Weights of a small transformer language model: some layers without attention.
Each number is 500 + 40 x the weight over its row's rms, rounded and kept within 0 to 999. Layers, rows and columns count from 0. Numbers have three digits each. The size before them is the row's rms in percent of the matrix's.

# down: layer 3 MLP down (transposed), 768x192, rms 0.108, rows 199-234, columns 0-191
# up: layer 3 MLP up, 768x192, rms 0.116, rows 200-235, columns 0-191
down199 096:590473504467458478526614526542486474506544509476519535502537482524443517505514530543546534585484544500488474474479490458551463468523486510544517413475489485476521509498550534478561493509550499457528492443522461507486550557480528588472472515471483497546450510577479494468503497490520455414563486484576482477415560510481560496502529523534504439452475558447474461409501397550570452446497594510474434538466565533438526533491519517473548513451497446531459475517467504510501448554481504462468566494474561472494506506543476495556485470486472526465500514567516409435467436502499520430
up200 101:437502461476432500581465470460516545471480512569433457551514492484509494540491458526454486400489517486402544495448506505499493544498518526475493490498487521538496500521504480558574522510446500474527565489590467495573532480503479430555470506477492547509504524520476493551537530512592510478480491472440497487555472515494537485466601535484509454513460498502517601437494555484500554545522469495549444539497488482466406392429560496563485473504539538488481472439476483486536488375436491515514499504424466524554516500492555514414483575488508463495536558462499509499517462447492457454
down200 098:418517501482507467451472509405502464520525467464459551473460556584544462458463514515534516542531557501527512458479558438569442491509481495529423479518485553510501522436513409457486451468539460493512481433491490467577541543480478492501526450470509443498471536479526480473528442558494598556467453552526500480536500556489534497446530539516471417554468476528462463506463509478587554515495529524473442535499553586526593455510507518519590548506526519467508503464511459524430514493523491521546527494491463557516534530483545550466448485517473493516461385538503411506493449545464538490
up201 102:504516450478438508519473577510461544509506526554540422527504472514455556536499547444472452508526529442525538489504506497463523510559467522493482466515516489498530475505511507537469521519434542482510480479524506531480493506568550465523486496542532582555536516531501432524477557489501419498445475539434436526450470408554452469590508474430425498522546484494514501470492463467538560484509478544499531535528537462523570430550470529537498516520491590533573512553516504495448475491444426549583512520542501508500426482522522519480499510506466491485538497405487514544651539603459550502
down201 099:472485478450458470522458529443489508544506508472502468484477450552556429517485533465525483506469507447479506456537474427496572488521520530566495535467463464479489523514467419531518509501480487553476527468463560495484507508525572489529462510549459468489509556551564470486530498411509454529468541518526471537427562577563483429465586543550451587515503459552404476563436534515504474489444493497460457491472473534562481489501543519519578539450540459498430439442520449512427502409476551471462526476525511489492466479564465433557479470487494440528540506554547492577511475468569491476
up202 106:420453481493431479522441506464507527501496421558508474500482508435466468522562537508451425456485538493456482582444482496411506573454432375510547480460517527491545539477474443513522491474426544482494542458468552492539509541580523467434472520502555605473506563471470496514519507512503501520483505462510537518492452489523474491546520474508524547498575525458469535525512583504443463498484441515560508571523484502441459400527488491463543497526426456559482501521490388479497488469492497480419532522421488497481456538544540479522475495508476484479429465491552478546527524459524475510
down202 108:528489434527541491536506510559524476460511546559483483523557475508584461479448550518479486532525512452560427474529496477472483471497449517489468521471524451502557504550527558506534476464528503527518445534439574575496480444480413486441452515476483542471489444487535472461518552601479541477491520461449521465499546547508500512441507421476487414467430547441499445539574514498461543493491504505529505482557507497450493468416496459497520480545536501468489478527503526576525464487511511563487495504487536530610548456586479565507503504494524510535571447419484465514475420391525549465
up203 109:468482392448470477486466508408503492448434479570533445482581470465466495471483531531513436446547464448515563548479541473525559504558516524501467529477614431514433516527457492475482505494541504525515546489569513511442493496484560496506481537538444535490468465522546512577462459531531445554419501560523488412468503455532560517568521496479519541453470509572528491423482464480485472483518493454565489507486556556470477496472552479571443447449519564528522476453492531488480505469522471435495583514456512498412440454493501464507469537480523467509492505531503525545475476494523413477
down203 110:493446507486517495471523424509485517584466516433474540493473520589518487435467557545470475489452480416525598595502537443525530506611490537439555428512551459520503485528492498452527490478516520482482569494526506521482427503488423519498515464460430477483492468442484495492520549483454475532494531474503474541511585527580517522520542435524523472513582491473488525496516479476526552488525553484508525452430505583453446513503547487471469505509481558540448536457602530469510533434481521515517498527509537522468458475475515587519514498499512506475494472541531446545603556527597504468
up204 104:434480484479430499504508581443474591507547577516533489464490531406459541528492442455491531496550515475475507501422491489459547499383437482511492536526473437494501522504512536526507562518513549517485492475462497435509529465478488463461513521506487609538547479484531512521519547492553427491521525528505476556492421553484494527518471489566489535512559501479495539455570454469455425550496472482532480516568460444521520466501415459449443543465535592521481461444501489518513535398439475496469492604496493449505496438502533453552495494556543506500429459503502491523516537447490485448
down204 104:550497503432445472553518535468476453448500517469480360460453468519470496534469465552514447509484520450549484503500528446507450527447549488548480520561507475508543480495513479449537499471450513571489562516495561552461582488542473464481478525519531515497492533477487499477591499523526491414443529527493493419523566524513481530473427492581475549480516491499514476468476514462575486553434503553423514518533536551477487443468458501435521528538507487534495522481464525523516432476498565412495509559512569576541514533534559429598512463481452544459458494443476446545505469463446480498
up205 091:459455495503531495514447521467505564504516490571503467487510515515501447504522471518484477454498482504523431452574520520415561510494511448459491481469515471533510567586409516503471503509455496524465518475517542561497472566547557491547519438576522535538526518502529528461549563449488504529510470495428480567530502449471581521502490555451509636542432498492451601490490423473529444497480540553589436525514456468555460480521439494538500527547520505549509476541502413436513561471488531524437474509508436504464468503493504514558466507506490516503448529465498457566588546470492528524
down205 098:520500555540478487503483453482532545480534479451525564454431513539501490510476446502418523536488519447461489474494517566495394436602478470470509487523461494461634490545487458488512497507468487531513510535461470516454456501460454488523492448547506519476484527494466482424461536459474545443564571503475465538495473532490503471458480544523426491496546444484353512511489427514475487522387432562527505465548535560524484504483494479495490566521551435513522494461515462495528514543447527489454562523553505388544466521509481505543445486473529529489473477520450459526528444499525533548
up206 098:428496421522438503493463564488503547572378580516492547536522450528474510482551516509475505466477500490439446504429422510498529488426510521546518500563544453460471458524494571522479493517471514471498559473530453536502452422559557455483495494481471514518500585525509517500485484417485408473474507524427475445587526489543564550511511473539475573496522479543504474441517494466474481551518516508533537520464448500467499500534472463556460467507521494535485500461496521513543474502533530507556526536414509538495580529478476482518515445514515496482468508539611536588542547393532519509
down206 100:566524445565504517443526447456445451444454575534494482585520471546497529449514486505503449452500496477516494489443451504468493465460527519554531432580503550503527475516481502534558432498466546549552537574538561497498521471584587489409483467459546543451449515497533581514484405467556469436494514555517478503464474486485496527490490458458509490522580455508514486541528442484506574486456576505493458523534486520422515546480495475440570465492525507494510458477452538517511430531546472532480491560489444515512521520536517493576475530513537480557542516438481470576545586496480509496
up207 107:446533477474485540470387575480583571496455409457616520477595488530479520559519518536527514480482474448500455467505545591475567529501465499461508559523484481545484547563521535552492486490441563543485549459562474494484453503537578522460540520504449528628466512536503489529448493491487485491441466514482502504491516445535462543549474447429486488488494493516481519525473447431448501531542526499517509502492457500528486521506434484577463511506513509485487462479440474503451472469479526438540472597522413482432443484500530464518519484498505509446485536509548482426467467527513518548
down207 114:521480539551525455507483492493433484497512503515501508536429476475470432510521532429511414491376439540478470480514479535549534487502513507492534476509498523461542459492521504503469544503528470526503541538476478524542445465558473430472481539483493490439444497540579539556478570479516476485475402402482475417434516548445508478530528570566492512516459503477534448508469464496503463521457573580471507512501518445513439453395433457459458565486519426503583482499500496498510531508532480500507481575550532475553507485463438466517399476554503477439486508539553558543532516484509523459
up208 090:472430512481495531541543585493464521475548471576567523560531457491520503482518558462527461473488568537490534485455468548464474526479461471576540502510545434559481453495468470496492579467446510458530489561496448448546487518498508482489483482523510540526503552509439540524515512528557507452421443498491543519560482454498524532531484509538428542517523508472425602564529502410440576482534483498489531544618548456553459492546415510614537498506443492509511516501486462485552473523538476538512497506449428497472549512498556516425517522514480501441477462488487524443531473480480547558
down208 090:470535535466528445476479485511548467532459465488573485432523457494473553523490416532501563513469396516471462462464456531513512574531489562464503551577469498478508479462502535508518443454486546453473517499443481595485453471471559492500593478565459542481539499510543493572450515478440485594524520497537535488509501539494560508532555540531493526509488465509509532506478442610490515494528480499522503414589514518499501533462559444528505471549518519547534558524521559527475475535595521399499536507474534497502500523573491496518539467505545498547480517510441462464460476427563580527
up209 105:525582457535487537451510543487539549447515500527499532555568559545518456460472536441496509511493533444478372531490509476466492445459513471507488436564523439464466514632443589553465506534494449499524465467432496500514481502503535472469559555483489463595400558541470471423550501487521499549418524549460560534437557491565512554482482473510415526495493543526517471533471509413482544448509510466510533521567468510513490472543462560473512534523431527518519488481488445494531520514546501532497508494483493542514460465482559489486517532493473491518561466512512522468523521504478596524
down209 104:474519550440500511431439578476450523573491583437504447512554557497506545475470515465487493377459424535492511495479430515530556478491509504532473554417481531531566462491579507555519543532569453513464521460547493556535544488479484540442527479502520490495495472503562488471572543533506577543438440466483415512470504499455482558564434474466413578494531506513570537467460473553479467496517571530453528498457474539527548435546549504479524551521531513499530432448549528510482528503484498508502521520482481468465502484399500508566507511541534506481494456478524494490528524500440476510
up210 093:493422456416479509516416504492503445448493537531542481473481410478481473480525476437498412496599476557495472490486472497471463553414495525438492541583531537528482554543432529471524492503470456505513518486503477458441452511564514402559473524499530498489486530514528556544497593491502540473485532500518539516542566484542539448522512465459508532510498521481484518543495467453504488549560588447511430471446460526572504503556546393464519518486495447548447425522465528447488504517542564460420487502498493540465531537526549447445486508529466538559526443526490508471492461492477548502
down210 088:435496451503557525528519501502518478532457471481565513450457557534496620455521524546474557552492509498404503472515448461520542497501471526488449484531454529565451480559474445469506561598543433436474449503414558526453465568472475499513463542555485473468438531530482529477421523584443493476526486487522518495506548533482498499537475502525455574484414544494529527450483475417479513555524510577454496483467506528441492525479484498514532497504490524520492515549490512439475491510538584501548520444484526504495535470472448573495391564486572452536528493509484446539505493440463527504
up211 099:477501478543435517487427456512474492432487510485531426462457458450524511470524469530490551466469520475484439513572457529509511508506523437554495527599484473524526549496526541471523460594453473533486568463499482476448567473470530449607444543490480532551481516561513504435487507507489495549531456527484479544526524442501499430551517501451494551505472496540504582520535410509440434481487523557524433521517432409444504487497415506519451480526526450410555463497397478463493493488546503540455494517500535520464466519555474476512487517558391542525483471465514523558477504475505485470
down211 101:496502526602458454507515488465509503490489492474464518461541452463439458495477468489429538481494476483495512508492519490428462440472473566536456508570505472449537493525459479497531488532464616556504524464434543567482507518533440466524519511519424532509519535595482529516520477439459489435525530554538429556471497516486542547614485551531505465554544512429499479399518450507541467470437525485475457417473508535512482486464499476443543470479581508596460457485539525509521494567455510533476490533529487548576409443453455512498520460452485523509510504542477525528564476454477481515
up212 101:514468457478483578521498557538429486464487403533584584491476564539528500496529462503456511395477487495493448451470552488542534485492478502523466501501551478498529459571501518577483519533482547519537539480542466509492500520550523501476492537558492524499464421477480467508520488472516455554510457518414519497531536431508563535532447468553492517491501485526491512499481530448457465504502524566453470493538499546465422485492526501468495518560546528521511541483488489486551593431582455538459503552417389524545516491511571526483514549465506548504452431414570532471574482437459522455
down212 101:513457517502504503492469504489528475510505477503511519474503543536502529480430497527497497500452490452546490534512481435489503571510486472460538423472500524531514518508556425443469490580462459503379510592474497562544508503482479442493515524528501495496524562429526503459472500518504506548525455523515455480482540512513462473446520429529518476478469444436526549498426409498525518506441564452416491443568487513494445539523576437495530524536612477546428462492527466530554506425433565500429507517563511533534551492415510511536457437465541545492560508545578458451472476446493489477
up213 085:419495451464565511526481475511527495493361515598487376589542470543541535512553467561436533548562470539538503492481515502538469497437527459467483564476596536527495516486506523451459485512399421528562478542536468479560481456482509500513571486459543463459515480544507504575518509478515568484481526452471495448516531500549549463567481512483503576530485579537479522434454539462511475502439500495478431532467527529492441513516519539483513508453481457447550472559481455535506473538530529488504565527531533503487517466537469513463553522534482519446472482500542486500491511484554537546
down213 085:518433581492454500427457541498525467437447545489501492524556499455467479441527575460501481481542523551488526457468512581587513577431579446568486644486463519505484462511467524450499532515529526536547514458461515537560475513501535512538529495472547487515534467453461498538502525511484595474554562472573505517526498499531516494552531492528520494455469482480522502496524432556536526500531446559495496510544535520458485506519412507539522443535501518559506496495481427476455494540463433526474499536548447478554452550520502518486502581489466533487527543508443483534541490387496422536
up214 101:493542486499482535490424548504486546544424481527555514512509536524462439522543465470527513534520509440449509537492512493448577493503440572489535567483518422467447563504533521517549552532583468545470576509519506494501464474471473497485481507523507535526462522539481466499541499410534414473411534504483494451488470411556511537458516522500515530609527497527481489442436512483536429451518586481513488535423480539494462504502475492545563455502477542510587518454498480454564464490486544497468586518518533508467486502479484501448590498499507476446453483551535510481535579449529444411
down214 099:543558512478532488487470439496454476538518484499503520503518516492514517506539480549546457471539505502483493450484515534465549524519482471483582522429495462473513523464587525513479504465552509452528471538497445495442511477479493530528502507495452485490544529473525490500454517535569487534493487487551610491478453520525427545461512445495538400558544454455468513509557502568518504490515441508479553505511518491544453522513508437541579510564464527468472436459495463499529473416521437486591568588551494456604456591508452641521497451542488532490502527531513518536536586468538442466
up215 100:376526470448517486521520476463460541451527477547523488456436558496456495526503535424485542487485469451541541542504511546536446507484471520519466453525474457500490490509490443542479550512537499485464466495500533545544499523532531479489493498548492482490541422457463522497466563457485518532496535633504498508503535476511438556534519511439576548521556530528576449506488447488461414479578595500532441511504591491460571478514525509480473524502527542486514482485500447480463513467585482535500542571502447572500526545477559500540445445525426581552567547495516554450456539477505454497
down215 102:513508492468439529564504536494499529531479464547498514428525518498524485502620441561546528488475501535558506460498512515516507486450527500508566475519578488504536402427522501537491453476619457487490562552531511497525494563493460444528459475471515534456445521559510505469449520487484490494532509547548421490523526371473472425533478462482478450518459445543453499460436423496477404469543522522501528479452522456497465538472444465501468435536522520481522495561470558493473538524555533534489450554471516444466501561470479540506501573531479510458455513504513551452501476478488482611
up216 088:433493517519432511513520553498421542445524525476532471575523588420498507478467513515484489464441552541510513535463463490461566427476520503537418450431549481576478465509479470526452539534422512470500516518489447498485464522509498483460508502489497551518510496477506503496524536537466495495486536496353491550491505516536539448540504485515449434485475537490532432478465542413540490510502516523512417545425485543501512431473489475451485536493521575461438467480532406513485518454412529491536535503545506451529548480443436461439487459518416534549538494552483465492512431521482553466
down216 091:463535510530497471491528439507485543507447487515517489470533498441450520514519464500499517435493490441451516575454436517493528445519539479523495445546550529484448535494520456463519549568533385404506521439561522473518532538522446490535505421475514442477513524507533557513512505488385489584423465506453402502481476531496512453598539495568422544536496425570471540529479482505510495470511519525514493382449548536537449477504531473531534477493465424554527492554524497458521528432522514476453441496531498515485539516482439519516453532554535509516505498505487505458454543489489477574
up217 091:492502445530458497499492473437487490519450505535448513536483518530521428504534545511536481438543593536451499484435367496481599513414429549540559531563515587503536489479524466433502600493481481496472521489503488539437520454480568536567522461499510485516471585439489515532533519429577528471477478525490456560501517465496519542495520505440451609470529524577454492432523535520530446471476513527547484483463482517519497413503489491545547505473484468472531524527510511491531537531508529489468532509498535570533475508468528542531524421544459472473488495504515552569522482492408486517
down217 088:565495522594481474454466499493425432569604509480498455514474509454459497515500462451521408512506615508484499498509420574448415530555496517471534553511499493520436480493477541490540499560528510434492554486477508565489455566481548488480515489496504388540458544488466511572511503459524487466550508467540528453576493529541495519571476387422532532571503428490510432527492529510554464508551549533497471480431503498464511501525500534466518484482535517491502517534532527496508507494476511444403511530517505476525498468527446463509536480485418505477501520526516501500539505551568563549
up218 098:461465488534431556508451581463512485570496401542574523500577434460494496571528489444552514492473490462462515530449495541482555504546503510471470597487524531528448486549511490593490533553536479518491530489568540537510457513536507490462523508472451529607480494515529518473446480471533444508446508468445468453433512473500547489520509460489482520509454533530483483495471554447475490506556491557466387567510524499507486534497498481513444533493480495580516528532508413448478506542591537493588594492429508496526451459488517467482584442498503443493440526475508536493534553521493486503
down218 100:456443541472542483508593520519471519547537521418519498510448455540518490456444448568557465559506495536567564550513524533549498512496524489461477494469483460512497439450527537453491535490538554466475452448437469483550505516437485590481442491478495497521506490506438484492427559540580427483498495526482465433487431479516488496492439464550482435432493474493491532504502487559607516438459520489522536541586507497509497545522551519490504491491463478493435451532505456526541495533537500428517518544486544503527519503465440516579522536466530464556480536516470452472549581450473392430
up219 090:449489512510524560633484516474461473451469558516474479530475459543492520435463495477471496584493510456553495581459547474527495529439524476532518478498531516498536523430482521460514567571509546487531501491596508463449495528497514577552572496489463504455487554491508504540513469501523553459428487421544517541531472482507453520481472435516515544471491519495494467594558448432542502437503521571508416497510513497462508506515399491506531558547454520434497439499499476488492548511528508440585420491560497510481538451488494498528556470585490579471470439484522487456511466450445512487
down219 092:519525550471452524499524441508518465474425528506482553566520441484507501531517437522563513466541502456472586528410527478501508528533558472491486498490463508517496485454490459459446483496580506524442463500519419544579557562565482527461503486433541589461496502592519542556492507564460536459474534514487543524513454511485516508502485551587540545419517469483414483511507457521583482483522462531509516503540506572529489489470487503466505533517496501473503441469533459407531551540553445545512512453535485475512524470448549509456499448455472507483510557582513393477426483454547504551
up220 101:506497530446460512501496578450407567534537501539440376463566501532502493496508485480563499506442488507496522465506502507530550475488448468476460400517539467506559533534450536570497496554477564533501532485539409488444455462487493467520462539505569452533520441512439514537497541490576478496516501483556513498456487517485495418426500512537469557550535518504526543471621485442464485490539496480503459537498494469480502450415492502492472579499512477483513493547526456522434520515489553603475589484542493511468521479505513515489523544508512519501559541548506538473553569605495536500
down220 100:467501519387520527503517525476550542535470478563518537485498437486439487536485529524503537579491456431485508508530554482574522528519495560437480453499497547535485471545531495458551511547557458601444544477484481511454423461496535513476458434443554506481431509520440491521471546521456506493513464506534515499503542563402487417495514478505469525510520470484483478553490524530432476486532616477512465441529499486452519528553462489482491521542492537524535525531520576512492433507537453522474475394546516515503525547423439478446523491597500503527540430545478484430517503575458460515
up221 108:484423476529491473520455513461509551434524489579468534595470487417524492477523566514496467448542450493517538510513500490518509508417503398538482480542520509514551555506408579576512521476532514484463499525436535466424467470571506530514480531545496519573475493575466437523524543487569481451547491520436508460550558478532516474606466450533496419525457499511509479481430537428481474480500523489471505504479520516527506471473463491442466512550484505388574539445453475594478483494522450544492498513499527572513544481550524516471551521493481484526504502446495468532564531451536503487
down221 102:516473481568525437537501511517466523433484495552492550510463438447482560478453511503492518465558476564541493541498504555472461515562524567522601490531466512424490484503551587460520417504515526507500448480478508463514538519477512438499505477424427486552478485537475511527483508452455455538487441448429493469470515547514562490530424466545481527520459476478441468525510506475480586490519534484454462452604482526453466530469441518466424483503511510465521531538438511506549520454480496555477458535544471520456538584535466535521513474407557521607492549562507533556516538492516452449
up222 096:523509442510552525494495540468444570518515432489506531571523532446508413527564491388516499531508508486507487548544546564479496587509466542501440451525562466524473581536509519567512528562498502536512580485539407490450536422448516521515535514560487555538547532495538480529490484479536478499502486455459402512473537473502572518491539508527522437568560522530534478472516508514466551525501521449499525531485456431504476516567505529568511526479505510510484479480507499470381543485431440488498453520542453512475484482409495447496514488479505504427546427565514545473496574539509479515
down222 098:489510490469572464449525532491472502462528493537545507489517481404496483480423601480509560510489485493516398426534493496514486513474450529497477572435479450492454508450448471465457527450505558489434456521530482517515481512500523540531576490514464486574524480485400494522508486490536459458533536435556499519468500533518535530489497522566480549416525538431461471539406533540565376557430476544509545519403480528554503518471569537506470570470500416530535525486503500545493477497501478516505530525520538529425504565461490538473464498529552511507435427486491508486503554500514501519
up223 098:406506441450423487522453461457425571527514456484489496525507506477393510557575482549469472395478501498468520454548542572505524500499496573492499514467507446449456473505438527516548484532413522418480549463496482490427514464506585457517517534530498516503516520460474487518488515491450471487499513504535490405551431475491530536541554544470529495490488547550491509562481477502496491479508525521493428564475551514535502463489491496554503492455520560528518451508418434484476486490398534471432528460486463566481458480447551409499511539490456498482475490419527557474492450444514487457
down223 102:472571520445546508497496460540579528520510495487464487487538516516510606502504549584588463492532494516533527467528499494533488529424508580498559426514517482443460481492539485506472508461436404481480538550478553544533443426489551454488536497556510511483427483372462514472561455478509549479475456556509540473536522488520465514506494496508444465545528522490444442518478493569489510524449507509498430437497582537442490468527502560471467504527530481569545470437513493552486422482504491556435552505536549496508491456533495445535464463545558471480505529473469487517404472468569498481
up224 093:499497538478409477493462508443492563505487489526583492551468471444541503532528511435530468516572541446527528574493513519463532477421499484502500489465539366550506460466505524507459522553548439514460555548428494426544508455442503502546521466537474609503534543487497448532458474468521466505444469482522422555528492442465536444493543521490475514463562488485446470539439465426482546514515487544487509532538422476525468426515549590474500560419487464543521446513457515486484496517490473467486518555542497517541482502490545474467479512490468451440546570472538438505486447434502507488
down224 092:528451508488476591513477560514561520449461410530517473527451527605526485468585421510500432571509527521591436508526565494485509538500527465560525534490548493468555477512485566444450484528415552466527492534532508542517497489494465570460549460569541565434551509476533445490512447505465574494450473520460475559549457483567482526538542516537465463425514495485478529478526541550488470470539417511437577517484508518520546485566471548506467539454459492549493515514495531494558478550505477531509490514548419506551536481490533508556474530507486529481527473479456524491550521423534505528
up225 099:508529530420512401566463465503473538492487481495582466428540468448484452503493588535512494548530477513456530539503525577500501518506527521526519520511464513605509624472489485527555562484522460442565535532568440533454459463509465580510434476545561500531566446493519564543484475512493500525495480554522466573490485474532482466444529466542427531575477487516475545505532525504427599464494546480507529501442513518537497451469540491530507477494472520496512506472456488454430476435454448419530495575523507468530492475427507505553504459495468528511526438482480503534485482584518500508
down225 101:496477491428446427497495515528533490497559527488492516438536519538486531501519526521485535491442569462476527507522516501420385484492511536481516561506492468410522588454485466438518510592488562491508469502484550540485458446503482469515545497486486500540528511515499534574556544504430502502552487455523437544562503452478525460460590523557478449429545433479435476530442554429440552533483426523467582612463449509498505508490531449478525509494513515516507470478497525478498400508480516564461565421468462486519495500518491474460465528511464470519475573462542464533523446493513541481
up226 097:459518535521478510476532496449486527509496437507495477536491518491498441485489480505460464482539481568531503453415509474432466479484421526465433515451517544500551528529512473497519488541513501436569510509553448411484521602510544471473509535458518465522496545576480497457488570521596476484544390543493500485563512537511563522460494485491434439474491573560519430458502538508460483497530498547466498476566588484445431457522477514475496513445495540492514471471490476429470574528484492559489501503408500498529543445470574470425495560512521554500496513384513546424494531512496485533
down226 099:506507485514481452479552530503491517562489534484518504456460504550488503503470473560566443466513543509559529453548413473495473470580498455467511563462475484474478535504525502471454468470531509506525504568464430564450598515499504486469456476543511432481488533548442462534543491576597493555485489547474461472470535552412446532554512508490485556464397552446479475535546461495521437507494517479505578495526594477524519486466528443545501468455462517541554535462492551490553581518514503455442433543453493503519497508512477536541411523503469538464455500491464466532407541463525530564
up227 054:528511517512500553548417503425507527462442481523515424519494516477502471556551516450497430504480494497457432503485469536458439503455454513482496505532512522499501465576493510487499587529491480453483495481535504464493557494535480565495460481568477505483468481539464539527494555522488515488492540579477507452534503483561517511518505473517449566564491568551472482591522547428486505487553564608491500542490461524524552500514483488515455514510482555445543475470476420448486597418459441498484542595434491557537448424466513458460518481522478556522492474484562565414586469514496477447
down227 037:470486468504514512368411525508531511435600491523498475553515514601474483539548505504414423472525545476558468471521532491464473507517484480482623513480491419505510510500453510442520539509543575470507523422582493501414496469486576497449543551499585496563531496467427501490513496470591550483453523501521561491537523517536465541445494548518496490531480491453472459521490453570504446446469525521476565451480517524457529460499538535486546540457517542544484500496524517524506504495436506529539487562586489550501552533517533528490510528545508488546542483443507480484496472503539550461
up228 099:500448528498482470541464526447500526502457541527496507527433521527510520576490457527475426496500491498487519468505510472466543528481492456537472471551458549561448575568491495483540427529521506508519462509468492468503558543482522524485525479500543497523447399480532403530547513540451430382439493487500488418483534469459525559443487467490497530497553518448656505497608505508456431430503541570505467490447460503510479455488429552524496521559501462494542507444486484429501486487466525464492514586489486494415539501487506489481497523518454565485473468551533533510515546528451546457
down228 105:528491509557486483477482486577530495522522460498517585550519490498450547468442489487545517447584524470515483499509471451568588480459472569554508428523508533454504513539539471515458495487440541563447548510495554453508494478594536531576549430464461429503437558484492532493487458583516462523529503504530498549479475493516527462494539524510474434544518471435517514535559575522501424478519476446524473524535522462501486534465473481487424522566525573523489480466481492505466527434447555470506499448462456482508574493595486491446465517448566559520576569536502517464529442529534504559
up229 107:428479481443537526546544527523471478450449467540572488494464520538497526558516567505492471486530539531444492451488442568487459541433458455521413533482544515507456480517442470473498500547445486485462485522508483441472496535486501485493431446516454518492400515496495556538486575529497552558477454515527508520515469554531490489493550491488412487461507548461478553552522484557465466477547491531536508551510496470542495568542497532485489555434452608586540420527426518508485468444412532439459543534465485482482491522561533502479528527593426520474481424546485451477524466509502567491
down229 103:451496558497494469485547441455458500502503429466523512570492457490448513552487493564488510526516562520553536440457455494457578495538521523451415519482467460523531506442477441505558442521452507473540455488473531483489522542463530534486562482482519486593550421497506471486551501520457466482459532542472473414540422498495443451487433589497457539596442487484394480492481611516550475453467465494528475506485479562480471551446466517508476499540509538452436528471497494449459501496497502483477509573510489519448461530522416561523488525444503534516463486499555501513545482582487461449
up230 059:460468488474444545530487535461500545520474483489554459578502483457425513507578515425448472485548451457479410534490466497400549528449452507510480515534581484526554572534473532489526537539483558460517526491563522459488610546525523524510497560547492547510449503545498456519519586463559475519460502534432487495539542427537471574542527459454487564500473588543520541485498470449493501462556531501515449570481523491490503510525468457510458518531439569504580442489465495502495532455540492490564516531447470518472468500485530489451510447503478506548514520422567521494594494479506505451
down230 032:499573534505559486547477523532487516478600497542494501453496510475519481472553511461577479509518526400485564480473562428460546510461476537458415481499459469505451438478489461563495457503545493458541444461588572493594520462506571516446458480446417471561508574478485471489468533476555527455490511520478549541470500495511458534512545447498476465447524523442485524514457524438541463467569472493489499479560452450529521431529491492552446593468513475441475493503469494519480520467392572515459509500556546454528531451486565472489496474497480513518521442472491512491430499556524493469
up231 109:526446384515466590485467477492493482508526518490520527466475564486502489421489493488479472462508436444517460489506528459502509481512542548507523554479552484559510536542538523548507603545485527479533545469525521520519563572610489526542454530551495501533514477516495484521487491426543459542505422521403527502495572487502479475507456510452484509458516479512519609507469540489532509407550528526516521504494554517528543519560509482567516510540479466526564553505434488476445523432529418550559520504491448527518478519521593551520484546548485531562511490434541551519588486506447526444
down231 111:511531527512537457497453519492451478510571499477523492447535483503475534512459576570551506490440507520539424437475505458536512458507461530480515513452470489479523512501607471521471463472451551540529536508562412598524507468537504574504568497493521540489406530491471550459467491515535518480496405441518494534461479485398485536497501539512489457412561486479486467490430538514499557544509478464476514490464485570542544579518474492463488481548486492477479554489431458536512488512457541510475537502444531565449491503537471461480457532399495507411485573517517381527533523548510496512
up232 104:457454522447511475546544488449511484509531516480469533548500439522476484489580516539530468538500484434497458480518473544472455514486488491579445520556442448548493527513477554525542495565510510580518464527453448482493581490544539480546482483572453522582468518497495465566496483443535437488519412476535479477543459525511472467469473519493461465586456515452495514531534503515488515578570484489574428621570493472504514453412501504545574532472493498484534515409471458523504524432435472511470501526554500486413535567461476457467486537547498483413471507465505486445523492534477468469
down232 105:544512459475508469448518502470518470480479538557506500474459433598466561457494469521523491518395542569563437547411504521506490515572507592477474524491493530554511480536479525514508399504494501447456524477483464483481466579513515455455510467564466502497486494382505512481537531471560534458459501456457503418484513455555505446512409493515540576593505476382450533442492468508501472544502529505472530469537553559472542516504471540507525460511475479529534530502583493459495470504462462533502497533468571477471585479530448538520509541455504546464458534496523476556499474520496533516
up233 108:525518430447511554509528495487418519461531476515558462483525525467484495531520482442551480446468499474489539466555498614494431515480517521431491533531516514472490585584497515529533564514424515463444590551535569511524526498534569490481480542585483510472458539503462524515570488431518478456490461485444508459577535446485522490562448518471449538467466469488484575477498480475466441495510493479494464541458514434474494524442472496501492483464515496469530508474520517582502526475525409450452488566450435477431481510481544500457538474493469498601556478492548553550583456545452517497
down233 106:469511546526509470510467487495512466535474486455515456465443476428552485552506472494560483482556504581447506488502499490543442506443515507459462489520483467437525445458540539520520459457496548482516446517457446528527508468550516561507495387469429500466515493441478463576567558578533458503576434508435475450509456467513499491581488547565492511485464507473527496455524469453471575566512456534475449492526429483496538481528562504417534580525491545478437489498545499509424462516479443467447540457479585430543519460439504525545450536515451484439508549461497506488439506515544458481
up234 119:520505405530476464521474504460509480522490518494497405545467458545470485468466592464538506458512477486520463593476548509476494496459430433447481519577530494526548530515491459483537586525428523505581522471518427526542507542557593497579518452527545487497428561527514424566511486505587416547511474510469535556458527512576467501554580442525518466558511506510522495503523475472488535471516514507513538532477438550539421519545506499560492494522508526469457530527518503489552579467474424460530469511492481489498483427501549511521514468522546496481598461489498490520555498539493531455
down234 114:551494488453548541424444436473513471466532504515517479514496490500467508522430483492458539475531443535499511391396421478484540571599490492457445477477489545538532481505488547454525529550481534484437546492426484482417531520472454581486481457488538492463506522567470485480497476468458549543514524510478515479517511527494545440508568510496522510476500466525372506485500504497524535451429431459491480532467410453512586433529550511515474493490407512524507481469517436501501462546449519520507543482601508546480499488490500502502505522493412462493478463469569549427490486460557492466
up235 087:509446469423463506530463563494429477485419458512507510527508591525531466518537501459554501490542519479470484491531448484482490472508483505517465543452465514545488530521544567427475488555479509483562519567513456394503495525561524435545516507470445559481529459558490476478530537442508511592520497470498459525547446497465591481513512495500491537477545532475504469447551545493509462435474511515493429545624558499509515505520422432487511478498512485472462511469395465500442517518430517532485538496469507507502513538446610453455528495575502479534473488509544552518531497501439607481